python train.py --num_hidden_layers=9 --hidden_size=512 --num_attention_heads=8 --num_key_value_heads=8 --head_dim=64 --intermediate_size=2048 --vocab_size=41698 --hidden_act="tanh_gelu" --norm="layernorm" --norm_place="pre" --norm_eps=1e-06 --positions="learned" --qk_norm=true --attn_scale=0.125 --bias="all" --tie_word_embeddings=true --parallel_block=false --init="uniform" --init_std_qkv=0.0182 --init_std_o=0.0 --init_std_up=0.0182 --init_std_down=0.0 --optimizer="muon_variant" --learning_rate=0.0115 --beta1=0.95 --weight_decay=0.006 --lr_head=0.00332 --warmup_steps=0 --schedule="wsd" --decay_fraction=1.0 --decay_shape="linear" --final_lr_fraction=0.1 --batch_tokens=65536 --max_seq_len=2048 --doc_mask=true --train_tokens=711400000 --max_steps=10856 --dataset="wikipedia_en"
Each number is 128 + 32 x the weight over its row's rms, rounded and kept within 0 to 255. Layers, rows and columns count from 0. Numbers have three digits each. The size before them is the row's rms in percent of the matrix's.

# layer 4 MLP down (transposed), 2048x512, rms 0.0437, rows 1133-1182, columns 384-447
102:178141086128148196114135141101159102134143131079074127098160147135120102130162120158141107174113099117096140157165109100128126171118127186103112139166116117174108032141138131156009116162146141
101:087155157123103170090094118119124121149172120156157134149164124134064121107136161174119131101109142170102180039111137109124140153106140170162194142103107155064106157094128100136117154133165170
100:125152136127184152092116130164117147142135190151135107095130131167127121159156174155124141136147103174119153155123101136169166129149095153109164136090101182098135099127103163074120146085099156
105:116118164117124148078057146097154115137100112126159088113116139172098181123171081103086122132183169116175214106178062072145127102118072179148255162144134130117157118085128081188162112141140129
115:074108144161096133180114121058134154103094148110100069086100197088169117076141133178100092130131122137149127085083119135123117158124113131084145135074140135113083062135153089105115141132163155
088:143094124147057127207081128164123126119080136110088127037097170176145129147108097117113080144094140106162167210141128102171110136189145119138161115161152113170170107110141158093144082068121083
101:083118168168138090157117171158146115103144152126142110145155144084150126055118130090168144111069127100145126150179137134126104134173204139112151113110153155092085093127117113094144059156148152
109:081185113136078143107117161162106112094141149115093164079096176138103116145160073069125123107124133086140097149112094122103085113139124135100175158134110166145092050142145097098167151136054181
107:110147114176128157170135100111083184130069070064098105147093094162071133156113105121097085117097117127141099139129086100185116140109076073142096169137148217186141123059117175140157158119134146
094:134090185152109123151161141086123102133136080100179099163080109169197107123175146141127126121131101139076131120110128118128152089122125150055144170151141074100116168091148099144185136119133136
105:130105110182165126110122164142159135087136131122163179136094158168149160141131163125113104126089086092088125112142157146134091159169084139151114089100144143091081129142091077162219112172096133
109:116088144118115146083181102150151121138117146112109126152111077145126151131113156131165128120108178108187138149130152160118170139149178113078121086044153133136063157149141119075138113139110104
100:133184192061188110161103175149067125080074109099141108090132114151099110136075129177148117119133118118076112130137154123065120120186143175118141093158134081121120163163101129153132176137115149
104:117163145119074100091138105107105100147096168145118137157112141136133154081070128133170168117127110159122122117072161176130107167081149122120147127190122106088070136179112106165094132164141066
094:093131128151103098187093103101093111169129106101173103198121157137154178159152128130119133157140088198065153185028051148074071084177125112102061170185127137177133127161145122133101122154145154
101:180127078138121125148128051114098111100102150182146118177151095144143137152115135127130118139174216080148167109164088116143126155147103097141134086123154109145157108145125204060124139057062157
100:156155126021112123174142160099085017111108172116151139131155095185151133116106091121131104095100148112122056101111103104124092136137145116076131145091129113171090126200094076203170084176089184
097:179086076113146132093142164104128069124159114122108103165196127115128116114140126108087164080114169135138143127137114115101137075108084155133076116154112063139136083172077125138134126130130167
101:189129176101121157092095103171123160193130137201136152074126172127133130131157075129103106138164109083136146145104111096107135146122085101093141139144101056139163160147154108091118165078074114
098:152154127160116158079085109209099176158130084147129076140093103112096060124111147150176149154166127140158140120152133167095152123104155060187126109138138130134152149090194190097097147182092174
096:116110127100136149174104120138122143147096086111163157098097173156088107093174161125141108093122056126164106131153110129052097135107103120152167151085142144202123121152106082185174089173158173
100:108135075155110167124116100119148125147142158150123091088147126066160101191135102133092106154151089090136123092131090142123158137177097143161124107116129167182178159197124147152126147165081165
103:115054140158071123164115112056130115111150057140102130156116141070060127105126099113106141174123112067173096162108135114082075102109133142123125073121111107155190139100159164108091106121133137
093:084136069086125186110127161095142161085125113133181112132046125109126127130095108109137153156160148108110087124131205166139172145123125093087131139102151145100094070102182138115069134058098121
093:114110113135159110127154147116143146167105151141106090143174163151183088096123108120109117133104190085066113078127171152189160124102144129167156090203127089129093103138067149124117124148128118
108:193109090094099176120076162205103118080141168096138093120105069144091122121136150050124114138138099155158123132134144169118169137107146131182116146108083150107140116126115097088127074104145113
098:139112110144133125161173124121112092121108132144158123117045182098110097204091070133174111130120125177129085062150185174172082141100082128127137127128166117133109133178141118165149144159093066
098:157131131140093094149109137133133101182104136156055118102134088187126166155105133143142128108202069133114186167078110097089157123080162154040168138127115091126074113126120146128078141103178103
106:119137156073116153115163121124114110142127148070118140170144063129165173117180144142119150079121117096134110061114162121108119108085181114164136138137110152152150117169091113118108132129091143
102:115097151148098086063083119149144101129168085121138125105153137151144126128115129193134132125117134075106152167042094142106154085082137106159089116096133173129146112102157134146126144106156106
099:068077159114139108121095152192076087093093137086092192106185077086093120121162110091123137191096058134133128117171125097080103142156136162121181185140110187092116104124194119088095221094137160
108:126113096101087167081155170181135151124109101077157173139161124168113142112173112128123111140109147151103092076161096066168112066096131104151143140135188116106120142127082212095161121117148137
109:101104067131122146097133046156132117085138115087124090098161081154119148153130097132127136135173072016110129157160104202112161131087157150170107077122086175111093093124112153136124140164133151
106:161127150127074123126126159151090121116109087161117191132198114061154098124134132119180159139108162106175143077112174194116165120132104120040139173124133133158046199185186095090131135167158105
103:135185170067107111080138139084149132097162143116093081145116107083103131190130154115169166112125136112120114078139124171158097097123091128109108103137153153145114184132129112105111146139130121
088:161164087121167112175089139117153136102137138162141084115130132097108064216155124159130092121099122111206148155113082125135134171118125091150071150121106128119103090179165077141174131153117123
094:114128088180094181125121134116142111171049140145109118083085113104168065086164135120170126088122118178087093106147094078120126136143134124146176068100151109146137139096130071121132091130174106
102:123134138127093111106119188174138139144138122082123164148087134142154124126147142162166144140155136144155082124137103197132085131160148145160126144107087115081117158086109106127089177060090130
099:138153108107122102103154137162126125152135159089108118098118062236133114114149158162108090163155087093133104119140108100174000168157159081122072168087198140123121134077106116124145162086178129
096:090095148186138126178109174108108109116091122104128114087097119156139145153114144102189168125145143120120121063113165154097099106116153062114097180092129129124174169104138111112050186139156119
103:131191185068156159170149112123142121056145151130129216102124120106130138086133185083200102139106155118136124148193161137058163087154132065125118122122132107101073148080126133146108092104073089
100:166155121111099126143118204107178100106148089140114092116137155077090176140130087117186170163122077163137117116094130072109116123115139083133166143166174130134138120119105126123084121111187138
102:171121140188126082185143181096139106157090160143138144165121123154164067146117150066102069158084182103159134180177103155117142151105124110150156124045151081158147109068116139055189162107154111
090:138095110090168103154170150139136099115123089120098143159109136176162144145146109129115104172129188155170109152153101185160108116145143128126155196114143139168128140140159052123114127105044080
105:135114149182141135145114130182196121099148148115182216125160189180103137140076114082139145145093090159082137152176114149171186122102138130122194119182136137077116165146148213140104094116100118
103:103132114184154189087118076062152129087131179106165163114123168141156115146136096129115112084108109068169120171133170101102117138168081182118146100144142137112152149133130128183000133121099153
098:115142126100103141084162227104105106122098131171121094123179116133135125111120123114177114165153158085170153126099114152139090132147125116147165129114132170183175139111091159112134105088095109
098:208128140098163111143145121120206108115067142057106110186129161102129172089160117105123201143105149160168152149077053137126121079214169171049169132131124119098130120107082095142109079108137086
097:088118150129160132150064107166169142103141145080110158112157153135151127176116096107110116087099062118075145119140103151136152127109129135164132095166147174149164133135072161087097173183157128
101:164121123135170106135098093126140124133160117128149069146116096060157108107125172129133192150200129147148118140100140144107103166137120130116113191148116174174071129188184096145138091094133104
# layer 4 MLP up, 2048x512, rms 0.173, rows 1134-1183, columns 384-447
099:122152100096056099121158128143114159119113075125165156148120133087092095091154128092164087100098129137088075135149082123090142114136147125156093123093138109160127132162114113072147102140115114
101:123129143156127062108077106088154143112089120097187126130100144190092151114159152099113101091192109072087144122113107111163132120084171133141157108100151149144112111161063176111107132144133158
102:087155110167164160141112124099187131168107093152137108117155123159161135102147110137116137120135135107061201151150138160133043118137120129124158170164108100130148078169178114172140141119103130
113:099120129096140152133103059203084174166155103116176123076124132130186107121159168137182108100130166127139173120089089130112134066155129094090166142109138162171150086148103152126141112146116127
094:155177128135182138105206132111155156143142110197158130160135171150078091101125127107125140052163128142109109070138121131134197112162128099103108115121152104114130136124197085072083182146116132
101:167171156147156166165173099164141173170118163162147081108122165075117129167135130089172111137094126131187125132111193161126132070190115142116035126124134150099108059159102107172132064123109104
100:090094105124111108156098142167112133182119106057064089088088138096073097152181143109156174136133134106156082090122101160129092188143147170098150116128137069123129082126165152145142175125132184
107:146112097082121096137114129192115130140124060119107117164150081146134168100128154063176150093111112133176096128171130182128164092054156137171135135109141102136128143115168079096120147124144128
098:092184132109145131145164133187111093129137157088125132071085117163111154141174207131109143121036094099200145100164114136151122156106151102170144144098156108145142124114111157131128154100069174
105:146105142132136088101143107148179178154177126136150197150150124106173156127107123133139154092099116099106131044144161163145108178157113137082094111091076136116120107105145159127122136105111073
116:099149157098120126078150184191155083171090159117183090112182122124142126123123188086164106126099075106164156082088106158155144058137106123150115087156159091139143121123088111125163160148114134
104:110125034184144084098160132156125120191123098140114090130124100124150107091119199136136152105123169093137121075083167115124166102114150104161086175127120185110155167127114101076157101099136153
106:128105137146116123152166135152095132149122161139136093113119174088152126170128124138160136111138171148125073134136116156145125134042194072124136129083164099152169100158049195136095132058124083
098:138074096130164099197107137124129165148168162120146167169158174112166077142125088169127134160137152125136171174081097148121161095121091150085151075096089101120163129144110161088139113156096056
101:165131074147120165083126186137141103197175070079104112124115102071186105141109135122055120159181174088163141059147107105129111150136140163138141112182136108172102146144097192114137209122132113
105:182171087152119146162127173133129148146083103148161103131164162158082129152142166174164114106104098068121099108107149131139053128124136154125139149077129166140150139160085069098128110149131174
102:163141134148074095053111061133133072157136104131162063136137124158112098167149076141122095114134091104142146172179109113140114096110083186171055121154087117097112062096126129129131123110136146
101:212112123137102136170112208192164103100119161144125133147105128152143139122141167109204134106155103106089116107114126088143131128101084126165075122115095142105101092136123086154153120158143149
097:119126162175188183129168176125096119077110165062136101181158144146137146105141077057081098191101081094085094166189068096077059168165149113130125130101135134154113110101155126176129172092164131
103:148179180082147098120089114151134132150134105163131167091170138127133176099085082074121139137108077110111168178127109154181107122090104130103053091129188096130145078103176120137100114122114119
096:090124085128196105146105112103110066127116099070143120148180174146127113103106140083164107162099134122103105183049089126152130140142140126090127151140109142135075102108144130141105130111172125
105:136167146137149146065123152153212139142141098136161082143109048142202125140125146101087174159099055103104122124129161161154142085120072111156087134118077087131107154090151154109104107149157084
099:112115124121112128154130138154167143144163112129097176168152117104091118101161107156156084097109154137107142124127083119102133098130091125129139139164144136133108148123112139138166041095152092
091:119168146081190085139118093056114123166103172149192072097142103127123224182125132107194150030171147189116146157083152089072066134212110186086099152158106106126143143134171104143120115171098129
107:121153091154078126178143142104150134097116120122123151168120081097105119126081108134148089161077094121144092074130151187127129090153169138085135122101108105132138127167147122097149078090186121
100:097138124121161123118137090121121153190107104126131110140084115106107136139124197198117142136143118132141146094179107153098109104144126144159145135096178129128137126158124119118145164165156040
095:103064118079179135083137100126092113120170127075128114148163124124179153108131154111116036105150127113081122127116191201143121153142194129188181156119144131127105156153113133114096141103209164
100:083154163063059135096066131108193107107133203199137127148117087116157084118148094209142160130076109160094119134088118101167171145028165100089118154134136137107118031127132128141131124139108127
093:138127156117171125130206166141140113130125167154103127147110179146080125086114097161158108109128154125104054177099066096101150091158088120095166131139112134125080147078124170103079120138089079
101:091159130107169062163070103152139195119104174142153196090135134133166107150138129148173184107146143038146172138081091109147082104090144230142116120126136181160079149200086091075144115144171143
110:181099112096130112143105067105117138175108196090135087136151136059165110159074102154138109121137173104097120100126060188148145124154152124181092123110141112129152120147098151142161116140149095
101:170065152147149117151128111101137143176150152108106126126103184110110130132096091138132105181139113111143158128104165116146153086135130126099151100135178082141129150069062172120156134164117211
103:165107120099200099119121121190121132099114130137168140168110130098133104187129178093142024129134087111115132150148123146121014127191151137116156102112175161122145127112145166154083139130108151
105:152128099189147094179118123174144103147111148124157132108145100158129156161120129130136127084139096118124087156105148136101122135162118141102112052088112146095107139113161133095093103137190171
094:179118128081064108106148079134127115131128123086161114122095109164136162142138056126125138159075107087100093219114162156091145103088107114148136051126100108151082118130105141165099042114118139
097:161156166098098129078135073099216144149110106165134089085154155127110125154131170132083125120076099149086173139161109119134079105175112059165127088124112131072132079101075090103206081108148095
100:213171159169140125113178150147122175146159146190092130167163073098119107102196123113060150114131094144130143125092181062148178122130104108183195122118184111140137133120203135187095118113153177
097:114110106168145133114109129070150160074105087106186118117191165186098151079092185158099094149149112136173150181073157152157157193119116161176184148121162129166063104168159106166162105187105115
097:110147121083136136137143137145132162136146128159090135147154069084090166141140127182149068157116136144074110120169147098095117178128098203106199126128096093146105073188162134162136116094149157
114:152159136133197094128103090191094064074153102140067074119138128125158087146097156163159105191140136119132152202075120091176133082099138116139100047136130135075170139107150133131093103147108115
102:126173154130175110098154169169139146139106075083102108104121198149135139123064074095136117065213122161138108108089103143103139125115135145156081167173129125161208140133144030175119141098112119
102:139137167113080096124063091089104127116094139116115116123154199119143096100085092156109099174174153125091144114127144116097179119152080171224118076143136153187102084160054106140104136098116146
097:117131089170131170087141148152118165132056132128129119133167115111152089135102087146121208112081139112134130172141129101109141134164126156093084159088123135141155095103118180133142121083099119
102:099145136215143110114091123132131113158073100154143141145117163161091114079137119128110141092094135134174102138057122145153146113115087108129112137124158088088147083136110168096125172113144103
108:109112180063151161182075108142192139063140133221161096076124141071142090171096183091166132117168102070126112138130155122113107053075135174166111209167114084112135127166124092164094164179123125
099:139111137152118134166080144136103133109151096138129114076092112191153085108174177136098174128069097144115163120122154113063130167099138070092144105161075134132100093137089164111209135081145131
098:118085117169100151157105134146195173138144069126123128144117101097126208189126133107118134106076120112095110123143109157146123137153096137157156120112161125172181121115098158177163111090167108
094:084225151080071162108139094029177211090162143163215121195141186142139158070150153108196182131101109110161109192127155124183101103179131094068150169104105133104200138064109131119110101145129086
100:084121100108149142132159116135070111110088129116113108143142091154155166110185069107184175109112137119218082181129142080167166069087118161126068104097162196142101134103084103180083077155131137
100:129131146116149222114131157079104123120096125178119086106194096131083102117177139160104146154171101162149134129143172117122049119086124115146092120127074125160156190119112116161143138163108094